Part of a small language model's weights.
Size: 13 layers, width 160, 5 heads of 32 (1 for keys and values), MLP 448 SwiGLU, vocabulary 816, 3.88M parameters.
Each number is 128 + 32 x the weight over the matrix's rms, rounded and kept within 0 to 255. Layers, rows and columns count from 0. Numbers have three digits each.

# layer 6 MLP down (transposed), 448x160, rms 0.0758, rows 76-81, columns 0-159
089063169158172153156114042185074157123107078148117101150115113131071190184085121085138119167109097147111099091096103160172116114114101147138127107096125110113118071120127092161101066136168143117122146156150146084101115125138084155107184068151155151117110128098117149157143103135108116162065107159171141117106098112122098109123170141171208134091125149082120132139181115154141194191166124089074135094141167098131134178122140118090071131114157160091151116185034068156160121213134194
142082157090140106078192106081115152151122096132103151153127119073094103155138104163191105118101168148163094125123097139115168148142120153103101119156108141167091113179112133133090124153121151108096132069075155107055095126125068168234141182154129097130136116198096116160171142146105070072176117170151146085100129152157149075201171190156120087157187101125138076123126133129119185113143066105122108155041117097120121153148143110184166097143049123152075151116149122113104110097123213
093096114141125089182109072130110101108168120148088174127137109099144130111128120133139092146032099128204113081116088121125102142140099112166150168092128124127160109152158098171079174098118111180178168175198130154086096115144128086113127140116127046150168143195095090132144165132110138141138141085090085070147144106122106130170150092074107113122125123140129118194119120051126123163143139092202151126111093106116168127114142147136139151128142088157126111191123154123092102077100111
176155112173126104121063144144127142090132151134166080165066089113147167081120102051053147163052193113131138108086151106091118125106128143151143148140116102064137124181153154120154083111144146115124103128169160174123123130099136109126089124106156120079118107050129147156115112135093149146114119125088115098131146122105134141192120123138157102172089192149130164097060111080104076109184122162176140112097099106151186110129110116108105208146129181106081111118148144107141113079129129
100093174119052116078090207188179156092105120100136156127147162133149114085111029109172052079089140166138122177155096146157139119077102092109141113092182109120130145097110145136174093156041103173163150114190101152143125059152089101136156168086130141131147109155151095157139095180147162162108180175167124116146160119140186085152102111095172123129154139084097104114121144172121134098169134160171127120123065107149094130124190152135163101162173116131109106076085053095127122147115163
177102150143060137151128120130144141101122165147170088099136115182191085195126094119154169175121135152074154140116171145131141094086175064099099118120125094148137129141147099090136099127131142072192089072105146147097142138158161126154118079131168157103082125190155088212130090096075081122157110104134157109157106120135137205182093154123114148102106126125141099135142164093187129120147155103161168107140103157141142155077102134120104139142152091061086117118107172128136126154132134
# layer 6 MLP gate, 448x160, rms 0.0754, rows 77-82, columns 0-159
143105127171120126082119118103124147167170178154155090069083114111096109105181160125216137114069065162128093128184079109126122149142139136091120121123195151155125080167098154107152072136101129071056176092128119105047155156115141102189147097134203120082140065143163058097160172174054183080158132114156082126140065112159143144174125125105092059100074082091065095112095173088061144070137167107163093147092092093157162105130109095153138122076079127141131174096115134120141087144082113
123107098074132171152145112160153143118152126114091105052132143187142188093133143114140109109111151118145124161124115132159070142112152183133129136094134123070131153115183092096134194091135121152104122149106136088172100129077041123161133161151113112084116143097129140135159192128106146120155085110135140138168113149136141121165090163063054207109139127112144111082121098149116125139141161140166140109193156126105161111199119042132086115126133122084177152070146150142118121089158142
092138141122151080113221070126119098126134075178124158092138134130163095143165135156144117145138102178094054168118193119155167109140142090129116139120213156160127168124163144147156134172158130150126143142114066105146155130131101139121136174131171148112182083145119099188059116098096157107153151113138150127064177130091137141114126096130156097080103143136171113137211158135123187096119173103118075184116131162118109098127112121103105134173095132167097072118121122072101164101207114
093138151172093107113111133079103122147141100119130148114070085082096091109163083168190136117143132136195147151158179080082142164114135138105179057078112077142153105142158128096152171135173187168104157139170156153154174131063154152179109117156146199112185158139074154116122188114120104162182111168159139098156142078146123073124107142108109175086208184179148110102168144172163120079081152179128083147123098102134130093106162104091137099173122153119166110127097159087140101151122072
108137101116145107104107127094153130102110118174097114130164113111177170163083106133136153173159120089149104137121196178101087168075142127141059125093127094130144092126129126106086031160130104117065109115160115138182142123078105131076119144119103126090100191119184122061087120122158113136163138152118139120122147124114118115152129115140133172146179188084117114136096076153114179161074106170131174108109060086182076153185160087113135145117155186130170088175209122102151117117132094
185106130115184174090127116109148124144135159126119112176040121146167120145094114156100153081122188138105113136166171112061096150122128110211112189144085135080059087101128147111169167147155080146145156130195095167112153108116103139126129045160104150138168112165225121167138108089150200097097118116131094114099147142132147129137132136095114144120086155101125117119091118104184101060140143139145111079142093092054166018167155203096121101123118167142128046147103169132141093098095095
# layer 6 MLP up, 448x160, rms 0.0756, rows 77-81, columns 0-159
128154113095201097123114098121166145118094046143108136125141131139111108091070136149155135110137144133126165157063105166064087132119109139105133102169055154109163145128075121109158144117176117088081142128152099121147106174155120139132074121174094149124110157141090168159132037129177104185138116061157085115084108197106116099083161159132101123196169128145111141130145172129119115111100048149146124072139192118136144115106149095081166110149135144148080121161115078078093154157090102
117124113109175101137104089128117118141154155148070116159074106079169083166164146072100110182105143099162142140111127143102141160190119106095115121132142131145134078071111145223157179119089114129114130108171142147101130122129184120136129111113144133154093141143108119156070073139095106118100137176155116093106152119124141155139146135119148093151122105123066184207152130069118104123107095054208140115156148169139084139080146176067122107129152117134139122164088080115140134160155087
133143155153131082152132084130160167151151109129112124083142121078114153131161142059110177123114061127082044126163131165128167075080155111149105100110115113087060090180120109094055147196123192143186141181078103164100166101122089127111107200194137114207117141175155149111164110117099122143093136114183169154040103194099109133127084156104101108188130136129150148102168108162212095141069138097048095182125063101153091133139060159128185102132146102083102098107142112121121160161163108
113168171148167089067125136114151161126132105137061150131136198059108124097102121122078145145130142090156166094153070136179080146101078135138134115107094143176115126101098105050173139177134129091063168088200114110103173182114080139160186119116130211137189150119102115142154110085085104165109092118087119114114106143136209147120078121140173145139115162107201147176124172106170159153161136159110124171127142144134144166079114137159189029175131125183136124079085072145085138174116143
095150138175176144153093064155101148130126113176127102184129164185128075101172133179108119156173142109152122099144154109147143177113105134165068192154134095091181116132127099160091111111155134158208166082156125084136153087159111171107117097133122120123162170080190141156116128154094112121136124126181072104141123113132127148147134173097134178086165151152108090159116027174133146135129085106129133118146119127144100213152096117147189089111126169110134112142159150101191075137187111